From a checkpoint of a small transformer trained on Wikipedia.
Size: width 256, MLP 704 SwiGLU.
Each number is 500 + 50 x the weight over its row's rms, rounded and kept within 0 to 999. Layers, rows and columns count from 0. Numbers have three digits each. The size before them is the row's rms in percent of the matrix's.

# gate: layer 3 MLP gate, 704x256, rms 0.127, rows 247-281, columns 0-127
# up: layer 3 MLP up, 704x256, rms 0.136, rows 247-281, columns 0-127
# down: layer 3 MLP down (transposed), 704x256, rms 0.0765, rows 247-281, columns 0-127
gate247 102:541448566547467499546498420520466429570553486417513486504469434532423464417583492470486511452435507558478480470497468536524486473542579521462475440480491534426459501466600409559533481430560454482365436478484510528461413603589611493479550564534546402417464526444459565472502533431639538545546469453483486453555499472578511573584546572473536453553513489528497536439496528530440494539495
up247 095:505490509571568559486672542521415500486470476596497495464450509484500466466370509463551554521490465538597581485484455541467564550481486542435537519432516432479490576491409516519553446575487479541532483487445551519484480497480526522549483438532510478524465471497429544449462518422508536484485526555492448537451517403528468606444554524537432505480456441474525505519429476492473480530470
down247 098:482428465467455568523478452482529558510434593467519383472519532570563470566485493543504495543497465529453633563516449462441460475496429480561592496564544449522456568425572488472597496559482506586541637512563433528518552459483441368529485501544486570470509495485517396481504458633486527481422456514483429516466525458504562466585535574455442531490461503471517565529499523543603488460499
gate248 100:421526450559509503520434565513550478495510505567490502551505511592409490572456422410463566522498397491387429559462481506568406512451463462431452531523573468517482562543581469495521481504414388452585395479532545562509458534596592549488479483537475566482511563516434472612516503447480537410512541568489539607536486463574437538587449476513465524522484542372490464496486512559496568548486
up248 097:428544498530460470555542561464477536457558494516498498514458580584458542561528430524570460511519447479476570415555470486475563433453493501503480478521430511429430555438563459510481572533510554378479407484518527492441479506539471480463396457596539437556525495434432423473437472526449492449621476486377509544483497462555448495430561458561437409509530500455450504555436459472445512451483
down248 100:541458513479557491443450463543494493469597446513368520518602488493582509494507638457589591530531507380500487500599512511443486532516515562512507545418580573485498512464501450501404511486435421526589537530520435579464522567554582500530524435549522440532452543487467512492478461481491475488493501433444501548590551531513517585421516491409505509412446567475533564539578530431508534523601
gate249 093:571417363503523448431461492489552404559549580572577539462494587463513552494515580446545510569563369503462492604455556507452550374443503482505484459492561502500554514404432456480488507372568530515522556492509537519439426517492550462564435443593481504523476524567508619478487579534424518519485453516578488517536522542495497544436513543538425498479510496481545560540518422501520405435391
up249 096:502484553462465530614336474497500480501518408491473452530481557437517532461592490446456538480466498486411437418509477462509539533566450441520624503516576572595481499545498512505456533510473481496488503500458514523558524455431436526502618603422432496501547514495501462489437524439539500462596514437568528491477554482515534461504516499490483569480568494514454521504535540464596476495526
down249 089:432540510506525409478610490416523495445471530590556585519480498520468504529586528546485504467505578507542470511440536498529450442486498520479472500518457539479507456441450459484554531535553529472486411557498425481481430478442467502412497442561523444533491472518557561463490516496529486432483475534416580467447527500453522549465448458457627487556446492512416451640552509474624519549431
gate250 111:453531466547497434506513513480547392478452514521442519489516435487536554476547487435577473465399563455475492530447552479511515514568566541480548511417458530462554560465492434480514407479539431500544446496556546503581631390494450484470393489496520495485499558451477470577618543425461506544421495476394436538541582516452437523513454520475430414511642501539601538470476578521447502520518
up250 110:447476480591560473457559523479510560509546436468497531431488477428471474504444500468448442445497503559512484518373481502397529566498456478489526492473418427518488533466531458510483478545516403542562524371524480497566567480465528408498459509479573471471500438459540513528514572500452428496582510483479461436554520560535509592516461452543513526535518480559570434381478498520460511400358
down250 109:502515549509480473559495522565455447530486347455535487519430432469530486526491391496412472520516485522492472552428452488443521500508507629571507544536387483558495575534529390548524406462477598478573428461509523396528405403526421489508548589556520547569549465463567418480529465477533498549455536544456544477452478437454482469518548543474508374527426458483500587541538504554594540542531
gate251 107:462464468531516527462509494517526503532514507462567462475496517545513517471545499476597537524464479576466567478524530550526462423416526480504511492470481526485381372467382526435479472429565458454476435480465433458552495449515569439493531528501409437476515440504605496518488382510592463522415500430524527503565547502496494400458443433481444495464543542493542441466432543398601500517504
up251 107:481525567468464473579403549535460444514469474582504486484520503485530484553519492560514423453464455536597545504496473575488452550494478504560472495458532567458414511434510478556508528491515491498484524551416441407492545488542476471529473453494507539491512524466501500363569527512434608538495561576540467543566463583471497471521516521485460475435528532466427444407494540498509475460483
down251 097:497400442514479501498547541440580494538498500492621437507532429548490467492459510535531537477487520525403483491526507448499493468495453441468446384564477538426535449576527510525586545472479517539458478492411603520597592539550548577599440503507544438531492463513438511494406539512520436426519515507506399513530590462507472398531462388444458581449497451537555504477467492512380579510496
gate252 102:470522440489515504518447530497407458461485400532417562474504498474455515423432430508454513622360480417429579591442560506518560409534501522477472526483492540443545490583520553480578556640520538493527469581466467630593604492454486551491526404485496593392570453493531550467520454515578516521503414540531572497521530543574426494572531431530477521437487559512564414544481557490466534500507
up252 100:578503438376528506482496575530458472508509505498552563480546540509545570479492561429574542471466472569489356528531464489468514399495478547514512493478497567543434518526462541590545517527443571473541489494631493434490641493461481461440513418511484464470503581469458415468558502456460469542519483438554399530431453380513508589451529536486483516487585464448428565553504510535506484562499
down252 099:499487457464453561514481429485478557445548403574530624585471411483509433483520496520490461551547506532510610391455528579578480587453550524480574504511558488513507426478451440539525432560440474513460433471507453411551538585524542530552557527499559568533452463443533480520487451440566567542539536456499461396513428494447473515431491514435464446544537531453513477494531477519552525527509
gate253 099:568478435466485517544538540494521575425499482413522551615556478593477384437524433481530536459503561347586501493542476571409477457537491499560500539438416447634615486554525586503414507455487571506493544461624457584505582433552465466445496511451510495453472583574566425524375479577428467472421501585566382548564517486550526536529469515493563474474498484532483519539548512491512494516534
up253 095:632506524488568479476529464542441528556440546480493529579447498598487467496472455515409591428501617415501499491475530514448441504543563538483510564491465492512546557497486442446559494516540487479428460547537484500535575454492487571520492449411483503521491515492530513533591535436465502547430530462511486454469566494549503451504533416635490512593584550521523401576438486465552430527599
down253 098:463556470460487473511483432425591454584467489544480531394485509487532548469520471514461456508564412561478426397487446442413489442525520449519506442590475528511499588442547552457408573441492499477569509520435484446477481513552527463593509539588495457467511459484541505487481566468562563475463505541453517475543488519485575460506509541468414408429484472491482537438527482510549584505540
gate254 101:463510507488570516548542477520505548519518459419452522475447500558497555540527524485478454436465457547583455411553447445515591428596497526580463497519545522562545519518594416497472498619529510611465439483554438420539491524474539536433503543479475489504480436531502548473544474514417482513495486542410544365443586487483498406485612512548501597529489543544511461543522487535557507436566
up254 094:509552398493514587583532433507491469482563501433528589544594438478548466528502478465468383456518491499450472487570521428468482518525553451550497536470561436370440532486495511476535377533549421464543482485548466588485527501557479535404531481519366496608475513481563531575464518495456458518427497530468486554467497501505496384491588517556492489414489520461485492565517492540587391500469
down254 098:518575512495497389476415506490525479554496547555545585618571561509494477450527526551555529456611513508489508537486567523547412532429459488513462578482479452382497496539492593464504430561503480551541428471496537485444478511498474438454458552477628461439495578427491487434438631402533524561490537466551545547481452572503557439512449448485454480557588476465489414506486530505432538520453
gate255 096:510492457521417456490419525489483440549460467545454428445535445427604529564477548484424482474535518593451527482544502592508495432453578533506484491473512586520507524499465556473532544498468440543521442487503565471497517447457482484482350492583552541547374522500474583532586438492527478530472487515501433542512462454493417441569514446530417552565540478523451559485464448503539537513562
up255 104:547455465357490439536536579497518507496535536497500497539495559477511432442413489480547563470410528470485446481448551528556472521525477507531499502503497513444500463542598409518523481499533522471529546523556370448467493476562487499566535566525441512512611385527552399608472538625466531499493514499533505506534590527477483488441446489550516473561449482448438545509596557533459513466604
down255 091:547477517539407437418458616501425531501491606527588502465480507451557493515481458433524375509489422516455439521478519475497515482396492416492505544567481482456454492565435500560538515500471496550445487510517479458433551429481466417511551500467479566477487509431558478492480534547464484486534504521432508477610465505486541428490570494574478447481462534457408488582477447494538495560484
gate256 101:545436480512511546466607387534594557475495472494393463499533483472460527569474496521494491504445454538478495535453459431427604565538538531449430546473432565443363446421536538484474509472516528511582497524463485571541503462476512506496489524553509612547497565565449535466560516461548459491479516614551531498613513463400558446474486567496521457373500471551539453590515504490390512435531
up256 098:443413557522506425551547560483472556467558491468481516445472609582483515492360563521436487597552500521432533575482471486447528404554493545453552537553525507449458493570535564544462482526456510507512484491405526493468567512526542481439522540488420398525438553499521529529514563458476501524533499565570491511487449430551466561498384461494502549450513514430418606429482500521531506503566
down256 100:562499462498497553524572455590419508493517385497514472453482499522458521484519526496483408539550562429508561561549531484537433579522538471453495451474561529549490477401558551494488503517531536474432464463497506477580554414610467571467552481480539553477546497499430541528424454530510476467475514505420445431477507504413472509521506552475523493452514595493582467485453553508439438552504
gate257 103:499439563537504531496537484511531483420508482493450513544426480507478426537467359497501481436416488494454504499564548468543479514557464478431553504566488505466460489498421536447547527398454468439456414545565413431557569538502540482585495558427556581497451545497385545539339595591537523558537485466507467542469504516463565478495484446538413481484463626419421529490573558473403530529485
up257 105:510493496499441530462479602508535590540477473459444518581495434499459452499469554517559448467549481623521593594564495627428567487485516507506520582526492527570463503536411568514520537512525519477435429518433444487450461535485577466513516497502516526593493535513597471488495517512477525528587437490373467494432408623532434563516517509483485499433545500454492581511458488437456497577438
down257 105:409573511513560388474537544604535561482544498498527564618420478462589513570601535539579506433576578634457446473562483429383454441506462478488539461580557454522538484553468448501431483511542488504479501462554504504553457594488471439487546582500510541511545560439553410557498489506536473521514614423550526423487438506540532402464498453508570483494519558535323533528456440437464480495499
gate258 097:549509484481546492504569474439610434503555492394492514444544587529479521508441535533475482461481420508520549535650386502497511448447545571437519522450447498450492527522431489457548541523594557369535474475556431451480566479480555511502466414619496468488588399482548434477497442486434479572546462557486497463575491510514427495489403500453518446508458457514579528548512558383564459593462
up258 088:466516501509459490562493455376452481436475482490641566501544403506423461478561439476479441544503442513506527587525448432547493424567466487478508538519474529522430597424449506554473397542569417490489570592506472434491448436516508394466591487500456516490473521508611452427541487534468426467537494523513444466511482647445437546471516438529450501472542501487456542552513435556524467508477
down258 096:512497494452498543487410457450426471615460485516396478524459434582498469527488480498490473532532516537445490573465476551448512548524492490519514496571533553505642519403508472487435397517371472553580507444501492541426528507542525504583550549424501414422453511483451540542500555510475554511473529450515625489488426519508591592554478532512506576520489575396556485483483537467475512445575
gate259 107:612446479411393386462551452566450452398446489432475487471506582455491481447450486441542596530520521479478511476520607486446444519395544563401429513531478581566437465512446575470468484589557471540451457489580499525493427417483555508467465568500575502485485494499537461466498539518458497556420589486503517570549507522544444418506496491452495626493508434502529464505429476550470547466574
up259 101:478548511547485568516520619549537461477516554460531481470478541510599527591520410479456534474481451513494492628573568490538482491474554464552488458478536558535450454512558470530489526487449588524557470542560445479504485571598481511420474465541535428485432531540440471567483476516489474512447445467479491495525527416603463575505459441430561509458583471547389444465547563485501480580561
down259 103:481488469454444489461476542522508438503518476504459483496441496508521461519543481516504548518533444392473359542596478511503487440498535513590538508499383495496492429530519384460475497433487505555435511540434540464515439397539405492618417541541609561519491505556534479544464446514526528501425564436548497424453433484471452490503465431451572531496493471603554538489445561517400483421476
gate260 094:629428423522413469424583535528545441541544475446429459501539391550515478503410465511539365469505533458495444508544529445565467506488480478432535560607535477612515498510500485517507581449582489533563518502551511533481569432533436446452501573564485504463477445472416519444471386528476511604510525541442552487441572521470525521513486515463511490562654489502450594461488486483449534482411
up260 101:433471471597472532555446514380487430516474435499386510599500510412470482411507411500507403480558411471404576483561463488418504564494482432563563549515586502516526491561529496510432516529425523623537512523543518485447503522558509498469509482544564509473546489573547422437486534487533451526579474520476480430443491480489511409531483556584535488615518501485489529492485588465479555493422
down260 105:505445546514551518514471495392439573510345472567446406529509629559577515467485546496510497554528452569429438438522471540512562544537438587542475562523560575464431479481590662542434518506500492535577556537593499482420556524529521573532472471545487553487560483599597335484574559515509481441522425455496447551523490505508494444525448472468489446514532492498618481467470601477424526428407
gate261 100:540601492505491515510477479497494543352454531402573436489530539668525508540502535467486484478518496561530448533509518545525510450567447507491428559552458426511506605540467450438437440545521480508403507539528512410607515496514463437545503469458516436521552484573606568560553643550500472425461449501546467556529533562499405492499443444518481487477584486473573551490443496487544464611444
up261 100:496431503478443490529420512557527522515472393513501484388528499503489498426519490538446589589592578503492486522470494522458486525581527509553457551575446538469511498416570548406507442507532497552471570506545518487531566422457544417586506450505460582489512534497432539485616388503513438546519466410474503512541420509488476529573384519435509499462491524454467445412524587503597517493453
down261 099:595662466464455424476408542513507434470426526420590504547496504441467474487554472424495444512493507484519433413583512426491555500508529497504543400558467462507496513441505371578450572443482508446503481443547509583542499499510522432413427352552544567401483482535500559560423568533530436485498429487615490562484486472506484484477469510445528452473485464560519554506430483541433499493457
gate262 088:456567462511477525474519494474579516551518560503535511486552492462508523377526568434569488435513517445559449513455430529491517501460466511575519455411512476441612489489638505516473434503594445509447435474528501559495482443474439517511465478503534448581548396480559486418383484570556532371534506481484467460449532471540450507483463375485456469518504460472438477566539479498517496518487
up262 090:517557491610508514528459452479542433488468551588541486450536525562470531456456528519467454428562471497516431520531575510337495453487413531457523492453588552517481473439565518481436616501441406369531513478571368470580544491487479462555469514566481555405452479507525537439532503526519502539459515506541547573597549480532524581493444490574463518545501546511426511543500584474607473428510
down262 091:538519551509590523533391532501506572477514511388555533512546500492557455454451401538514546435492478467577513477562566474567488457509501552422480548644377443513528568446490495506532422461540560467481464513464470556417505551484539486492486467458503460500620530493533523495517497446444546488457504575426532513398506463448440412519424594526592538430480568538535561432495446469515458594560
gate263 100:481467493540502455484420475578431556520634447522450422435500484565522564425524489476500514568481583557545532570495431504535451543482525512439491550473604555575488562393425457462543485527450431534471434554593563495470493487462470525499476513435459529551553531402551553452524539468479500566422411583469427529536577526556507446493506439464486520534486491486433484499479469503462476448512
up263 099:536446468497489497478520439489532466515466483550504505475562546383505470523591423510519536441625573511484441544512555422576506494409549426511469439492395344394600525575509558451505554555490450570594525470417492477533483531511538516579502512578519485400469558433480561509541463575469573490463573556335474463498427521509575502534507481533507517533462479555387529507585454491567514499483
down263 100:490525507526481527504575531461463517504545443466448455548479527583404469523587524490448421639445486492482507440516465517453456448495548504399486485517500539491593478495539508493506490493538489494555552493411548536484494582434525580513442501470455555564511449459405497438520538583509468492469341466511473444489535479499428550547462469517435497504517534555524482516484539418482435582471
gate264 098:506445449475452489553520395391493530524475583406527542482413530489503472487602417613472529410520588440461432548461531510510455478439527466419426437429572498530472517479478585499515513534481426480454450516498466494464522555439506518416566441482426576538506464578471502548477520489479460603544511503493508489385522607485456403463518457498490440439533494524572530488564576386554506490465
up264 086:501564582479438465502457463522523529482490611496498501600428552601465567464505566504526485470499506583494579509505396531481549532482453516590432488459522558529510568443527432457462519463489580475466575461490538542524476534534462418490476578548577503508473530493603444595467442483536462537384438574473452519535460534482456507521613443671458582457516567484484444421505471504450492554542
down264 093:408453398510501540482577510407561564528497494425478466479475512483494533400557427545492436435558513423476458494440523441493456447409570463504494588494547482525441527446602532515493510459434393525514523486454398497400544564569480574434447408441371552449503544492479429528488569514452510467508423479504452572476594592454507582442468457482538450511504464577535488449599443464537480387546
gate265 100:469448576470461551457516540435526531498488480522517588493455459603588416494506632404462522500470440489507493437544523463437382517471504415462536507425568449526500493493464440536540515544413481614581484414532466520456472464466426398512594528499367567495495587525570530503443448562484465503508509578558528501509505497556484598597505471442498513518466410526423590494507456482491415470481
up265 101:446449565475525536483483516410454499535452483523438490492498417522413548570511552464495666524537420550530552484539629510382545458445533443509499421517462503646469489420546477524552475379389502563537489486491545517420553490529490505455492469501483518543605562555486576431521488474467528389579445460513454398501507564467534470471477549495429471501509407431531465538506519512457439483520
down265 100:465454531578569458519508511567524514450590696520556458451449455428524487517417513539511535505504563497637424525479454504520490433541526465490455497543529475471550539433514467465481469555554566423508537576489499567573515476401509506424473497523535470491477490445525482488491484452541500419526578527517521539370522385560590429481472448519550458458511408517496552525489584595543500496525
gate266 097:483472494475471418478485509479521481461571463500540537479422487455544441489545480463466474482634468507489557505599437540455513527505627523433500508470465578507513545517418452462471455493394513560479521570587423445415357548548514475438434535489440537531520477567548543453437525489501495520442570556479479455567533524508477562491542457437585534447521567503598468575525532495419445553495
up266 100:466470557452552538591466465489466550498560577523492574408563560451499537560392538576518469540526517546502487526537539538437556455560554434469447593499457496496463493521510463498438500500604504465585487394510545402494495528540533567465563594435452447537514489440498522535558482495613419470585402545404529498580566526490515489529457542485441552444520466488490488511434474480543462445558
down266 097:610525416539427556544520483461530434477485450593474549459489541462432442515488378455551563461428509506480456556507462498431432531465517487542487534453613513552593436476562520555534551495540476475512491531465451431461490437502514465471478490544470450532560471448525571565456454483590465500485509576555564510491497520518486479510550496533435513554551456339375446536503569487489527545470
gate267 104:605484555509517507545521547435493487479557423497450454517554477509402508510455427544468472496450558483584479517477502559542454464513468427533506537468539565493572512464550484492418485489514495525565506474562520396535442482428427498541409568551516531512485569450505471447465419495472528419569461604536565558484483459470561537461556525423420516500513491510484448531411548399543619409610
up267 104:499528486492472502456487504543611487444546471480542515473531443447488515464540485537549473504464459565367416617496531461421534542493547581402529462545535441480483505510405618447553469571540505464405573514438516553563500518485464540616488510468451542587570481572516459500506466493533503554509464456520441508508488484536606457465549560497506492529469529615484415558543520495497532437523
down267 097:601452611488513466438507485546582502461478490436462429522509372501476561529552630500413444529534556555595425485496493510496511539450515445458434508546574542536529528531651501561484501516454568529551473561420595472455513517449461541456556515599522462555498497528392467508495452484440499509487414445474595615489431492482490462506506575588554459490486465548438535433580454539578532571474
gate268 101:454476600495499557489528479517491503514506468571530454534464530522530472570539515521462529406489512562535457471417464518500497496435484410556455504505587508512492442585495551547550506468469390573581499525528555458509425515459594403572518585474405540457512470522449467494509536505562479583554518499479532459505425584537516551454519551474495529393461492580507522513453507426431486417568
up268 102:455433458556453505446437441465378639484487524479480475448531491563462473537532535528508527521502429582601497559571544441506515476529582412503539497443537390576469542541500425528480553475492535398463474491518522473457575563426492508519579454428500522516503467505536494498403447523524500591447430401503510560471559472514564514484581452597439487479495503473507486587442467394443500499450
down268 104:410515483441459491435505539509495493521488610492475479587411529396541556530462517541544480525534472465555432483409500474456535491449547436575517613549484568489498476532490514480494397438493565506531540519596465505483493499519545571490546565547445519498490451465532470462503524538581442551534535574505447508509485499424589510557445476506504407445511486518469500389479498632486464510553
gate269 104:503474465492432436364444539525521494554542540501456528433560453545500477577539481447561556452498488558512443524485576501436502513589468471453465352451466553596555469452395449444535454490521524505403521467554510545461520496492523504515484529474557480568551512453516530532550368578483404563512534502479529471567492403437568458589455486464511544526508574541495529458528445500498475520380
up269 096:567457433471429403578477556500475487483477493536494466465522422496538501418481438398467386555420505412458454485567530562470481482460599539458493482427559482556534467490471481494436527560404547500504460537547431382544481558475474497473479510466523460478499484548522412520509379483525512387423594554594530456441436473435428473531515522604543463485457537575502521480537515467414437498455
down269 098:426523531457447626570580587528499481561438512573501486480445535489491499568521524459574557558586469406520570390473410487501453522469521476530528578539399446444485527488537512488580525495499450463497505510526497533419592512429543477525459527468463511431494447466550499571476471531432557494533459489461547498418510604426468463510507543549503535503500494443524458426409455533525466474452
gate270 097:581451615515519580459528475561550428451471560508406494566500535485487542513493493385563580477490488472423432540562516486509511486545436468482463517496480566583542514432539471535522487548476517405465417524507514540547452621480584514423423532543494542548429499454537534526518392582437511482507499466525574431510495573516587485468518412464422444506502555472530452455652419510558485419445
up270 093:560512508542560587478561487497533528458545579508472425414546538527382508382485441490560444520502552511593562460505454480390547457487599481515497509473426410518575527433565437477476445493497517463472505550528488447500513518385577458410476497499494507483491536457549594550511473520558621437521520494537459510507494534481437445537504455467542455482512408521448480432503501396500497454533
down270 093:522479628577487503455466451552478599518507412486428462584495513461516481512513503440571519527508425558519449477518507562443384560482410507576536481483525561520464467525465543497528520479424468562574445486431510593454459548490530508557497476615531485431517517620494452532538520438437526543407458486472492439599424505589538424494547535478452461530517520454488522493440538553499545507543
gate271 102:532503539486490449564512469408567539480456506555527451474454462451486435548450596559531397578462476510514539491543576507461484488524491487529548462529531472424447546488479497499581478418515469539551478543520471490525518507567568428507517561488502402501422450552498419371633524536597561509507489533507504512457513537602491553584426504471559498488552529474516408476451546491490515489583
up271 102:505492425485512527542521515510459557561431534488498562616598518497492492438521505534608500497410396449556440468504486518407520483450509503477547514488457554440475489588508413529514439476399428579539523552511383542411463565541491483456552497531507559466483471426471527533447446489497555537462484569529495464501488560474585495541569589516434509497503578614486387592419480498432497532517
down271 093:521425566486511411470505520409508460480569463485474459504456513501498412565516433579429498565446468510501506449481528480532562558523479475533540565487556437532499526460415533475474455499569472550514406425576505461585533458485554564455479446460525399586518520494478523540585534504468463520504456543501559510525469451591540525614554361543504464467472546495545498491493491508474553464575
gate272 098:463505589467496513409463525505533535505470445515441540406487540518566504594484450426596453598626523555579465546463526481640476528496411437479412522490426511426480475371583474504571594493517480552435476538536461476467554531531457557485491537498522478452476561443556533578441503539537473460519535429434430542492526459407389521490557453431512474593511484451460434483495461471519495481483
up272 094:504510443485423451549559470486485506498462534488413530478493480522502464551505494510591524612542548494550483471548460524537469495474478481469505412477560509403464547496559490418511528598534543476469499593480442500545571480582517459487595581555417482445565497456535469504418556599530461564422525481422479561466456451489527424449569418530470565569513440396451472432458450482439475450482
down272 120:493388499464559443559489542450547469562438449510460453483489507503449622514479500470481523470464512515574362501464215536528435502435478532525509547489520549416557501394535522457425496553539488540524438443538457539530468567477425517522475463518524464532477495478512494423488597539444607460406557411509494541527500529507596572556492471467551493492508567549438426484457476496562408574514
gate273 101:432426502504476552519619453428591393542458586569452464481600514544437519487438506531433370458393539427531479505505482601468535471531505383507554563565473578517454587471481431446467456517532534552427493420511439509500516527472489519424504542551563470472494604495491571467476486483479456461493460559445468510491567485552459421374512548490426443527488597480525543561533522434447571526514
up273 094:475531482598459507593443503479388475413511479530500498476473509539425511475431460485477570574520424489617605436515509406483496563503498480519457411521553431461419484566475582427529490516567484461493529437442468533423535444448451588505557481430504518418557441551449463580452578473568498477514461452522462437499496476602542523565524526362512576536473538561575483568498444499504502535429
down273 096:569473520503473450461589545512524392563502517490613564449452495496514511535505567547509456443486508585517551509483501475531456518540562473378543436520392571540550515542482513479507422452436395496507520486463651522557449546466519494497477479545463446496567482431636500446488495552504418430591600534542529490566541456513486430467501559496538365651402451455516436486497507499472494488502
gate274 093:431586433486367535466504524616576510522544534546500491509447478578481511454476517554474622574538563536433476577503446432417446520555532487451481532445393443524412406599532547456505471449622459558409488515462555525579525617490447514591522454415533557502499627519471555430592520444497497550422441531528432531557579482562467516455496479582464474574551424509550556483508499464452533493474
up274 097:480493506480606530472448571538437531465481547510468494492490434416508497507360452490456460468487489402506413501526431535594508562610477410473497453423521514461521518533475523586478477423354528469471498464471485345438433600472494538417500468382495480456553511484465512533633606529456464477569439472501408458469416583482461437478522412455527475527496413529523567417477538435452432574410
down274 096:515491505558421517476503378410546521454506401494434618515504570579523489529550535498505486464468557567461546534518620494441421507442532536464589542567467378546552556481508557484494513500443478616446400465408471384558483599479482516483491443567412455428427562492591500472556472463602408507518573452534535515499621456495547493541458555518488472508540525406433526550404476466461570498592
gate275 104:538501512553519564466480563499488535453495623458416491453409432453448502539458538548479488498506543485455421494544543569426505549559548523542473542600455539478531587465634492508486503408493517576488490451559484508467457453460474524437531542553420536468565603555446497406460465485585430528579522460567487485538590603528518526525528550484541483421504626517529483455467526457489488527538
up275 098:461464477564454598524472456497424504501477398500468508505424459559521517530498528537583489483642540514502562533515452517493482475537473518553510458497494446547451553632504577514484484587402456583501562447498547490505451509447470381498487517499511451409473564520455446493485537456475526574507557422493464510562534506440433541485543531451503514522556547520506562422545569514556406528470
down275 100:547504519517550405471584442537501444556562478508545570620589516642484586520578500489460545535505506455498517513512489478471464528440517517464486553464531517502489416433548535491507505526568461578514394556454454568524541544519507566556508455498548433524517556500435552547536584492620552502484558501449469453523552460429494491533497529509447499601480447564474414504530435521360548485474
gate276 099:493513482394456510480455482510431510511423383493585400436513518493479476428469458491528545567455409555523516460459548514424455531564556455513495526451536485525452374439469562484486572517480441523530517447556523619487476485479482570432489489381575570559431500498509547371480529470548552468393499495518504571470563467583431527561460494492522473519453521528532529390529489557438440437552
up276 102:462561470504482550586526592444502554452461510504573433484499481479583448532497537495486439478566486455553485538514426541508564515436500495489405397438525583446519573495524512530564475526481534512499495481490416434514555602560469498413512449494404573545454501581560458540487522468415461518526510387417462554407597451447428481466512503433519484522405566529448459479426533509494599590477
down276 101:493497528401395616535448520488529540472476442423532435528526485513474423553558469507563524517548483535484601532513440551472586475504433489482572515509544522586471470491385509379600531554493408585509416398552520511442551465488476583543495437441548468462471590569460575589538528392518472507471492451509537539581445505501437507544462579493449494464540511553535578426370566475448505502459
gate277 100:527483484454497434473508526521466426490470489534482423436517542457489501496546513428479475539535440460494456460465550560447516450550576465507556480391504472465419572421427512432578588545429554425461524618603504467540451510510470475538505594450468394510512429553517551450510524542561570413532455432541451442552544520441417552454538482497504538471562543516562498493452550499472478560425
up277 104:501527441547535462558534511548522563506498562460483418414480533477484576566382476395530547493507497525553561387466629459476494435531500543440542437489593521482577547496544533473495550530450495536548495475455547535522469563468459525538533593403466572477436653540525479506490478491445559496468514470530537497482470530479428524453484562502459556542525543459540472497539384496515554478527
down277 101:491472446518444414509429536586520407506418488428509545562526516465569370485480562423426535411573448504527436423487444509436456449503385450531645514405504512554535553499498570499523529494449550525594429562505546518560492480533489512550528521505495445456376453478544495525568545488470505534462505393567532511479516564475534560567549475445558486560536630574483459475467473504457490498447
gate278 108:533492518488501498505466514544432510459469525467533494544448527456585514547519446578464449497509425502459497540488502543462515473538440557558574454505395499478569501513540592427595582430519490495486488556520546541478475418479516561523533446542519518501493494502447491383525654513542512501642474483375616484520613542502461436509376448527518467532511439418487442486464464566424572409502
up278 105:556437420525600453458502553449524515551426616531440556486467422486590512544489457524408570512414459470472502537494494569419487504536556509463389512501476478462466488561526419443554513465538552483428486535546525505456470485532528462530372503523518431505472385458594539559442526499472499474384461507510455558454500438553463494523524442466488476493497535597493484572520524486583536477571
down278 102:461537484515519476463443471564546532523565389449446492508462514421544468420478430421570592535482565565435550514587550484527445516421459478423496395448560460531524553569574464523422409591510457490462411484465464409524517489545568614616480479517471494542420468499489472454393494508440453560526494510457460486569497538518426482491452442481440492394560444476500564495493514410468504542456
gate279 104:520572513453519531576581481454411492504492452465545490554519531550440429592534588482524590471508464535481412426493494333510496485510472460474571488541553462527507450546486482492466491534411480403445493533568419593505519553489529502467538504497520609437581475519475551564499608569473551458545520429467447469506512518498509505536497438467512479418458560572627636537503490494478475495490
up279 107:497527535514487603499458523434518615535441519463481509454529453535524574486432532505496525557544470445545541485492574535484468443497473554477521485475478531545492508485550477510533482509476503490370629464568446546522452511528559472483464459444532493418463444569486596548520438523459518455473452400545605499485511607506526468514486486475535478597543497377463453515573547536503473452539
down279 102:419496470576444457551544473579640478459555499541467438541480456516424427618475492437480485528481494521484674493476498572455539533454553501448467425535483473484560453463477561487575435455413555494550510476450556522535519532454532524562459499399448540473469438559491552522481525489591485492565483495550504513464568407422442544601470571519504529630459494513392529460594527513483521504534
gate280 094:499412444473530490511614445431453432417528530451451422581557454587459491534497420469526580516561559478550509446503466445471460609509519498517463479573516468502524568544467574468513572576552542465441514533498518446532493498571484444539443477413420479432467511439562485514575579343439460483575487548525501468524433547554574444544451457487518546523550419483433563539482506439476495475453
up280 089:559563521442438450496453415504487454535454543578457494550503430532537474519575471485482507488551434483399448478452561469480521558478584528513474482481507563454574511565464384488449479479565520423477484542552464418584476558553456550482449438475559484507581554500478432516528547500481585536472517443497513495447485511566499509485547545427504426498448455440434494436543455578543525462481
down280 098:503546429501490471458497504572449406499444566538588503425518483440533429520470544514531560485392439556490517461493262517540448460468526536468443573522490502523527428480508514513507506515502480507603439547561498524437532451430600467550588507466502536500471477606482596530436517455463496507425509453492534580512532607531509583597464482468520567478518496456548496537401476510494596454476
gate281 097:461565583472594535400467589493536474452534434470532589473477516478508438451459539507478472441494551487561471501460563517368460448476538530539523542563500540491515497554495334468361503476420429480525457402555462499491574556541542501477445558477482449548546483474474541494572503492557643544500521495515529494485473513564462555463492520481537422485590441543578460606465402424534446479564
up281 102:467456501558450523516509427564507561520400586535598524495483418575507458519530488453532425506573470476435482527525470600484514458516513513531592480556533567410481488401535542532541529522440470482461539435466504510427596510398487484516607457548518460497463621492459508460445552524486413495476593473565484409432463571468454393455422498538557551537497538558529537491512512485559485468488
down281 101:545566405534494436535549620457531504500543520554447499490503516497567470454455458399440567501522560426384479539436439518575479562504466520367488451527539553414563459434447573508507460545559622553529513540540537527479443475442497418535474548502435595476540471430492422570423468454530521567499494388524449568484502551590488507506457498522482554442370547463474478541557492640383447527568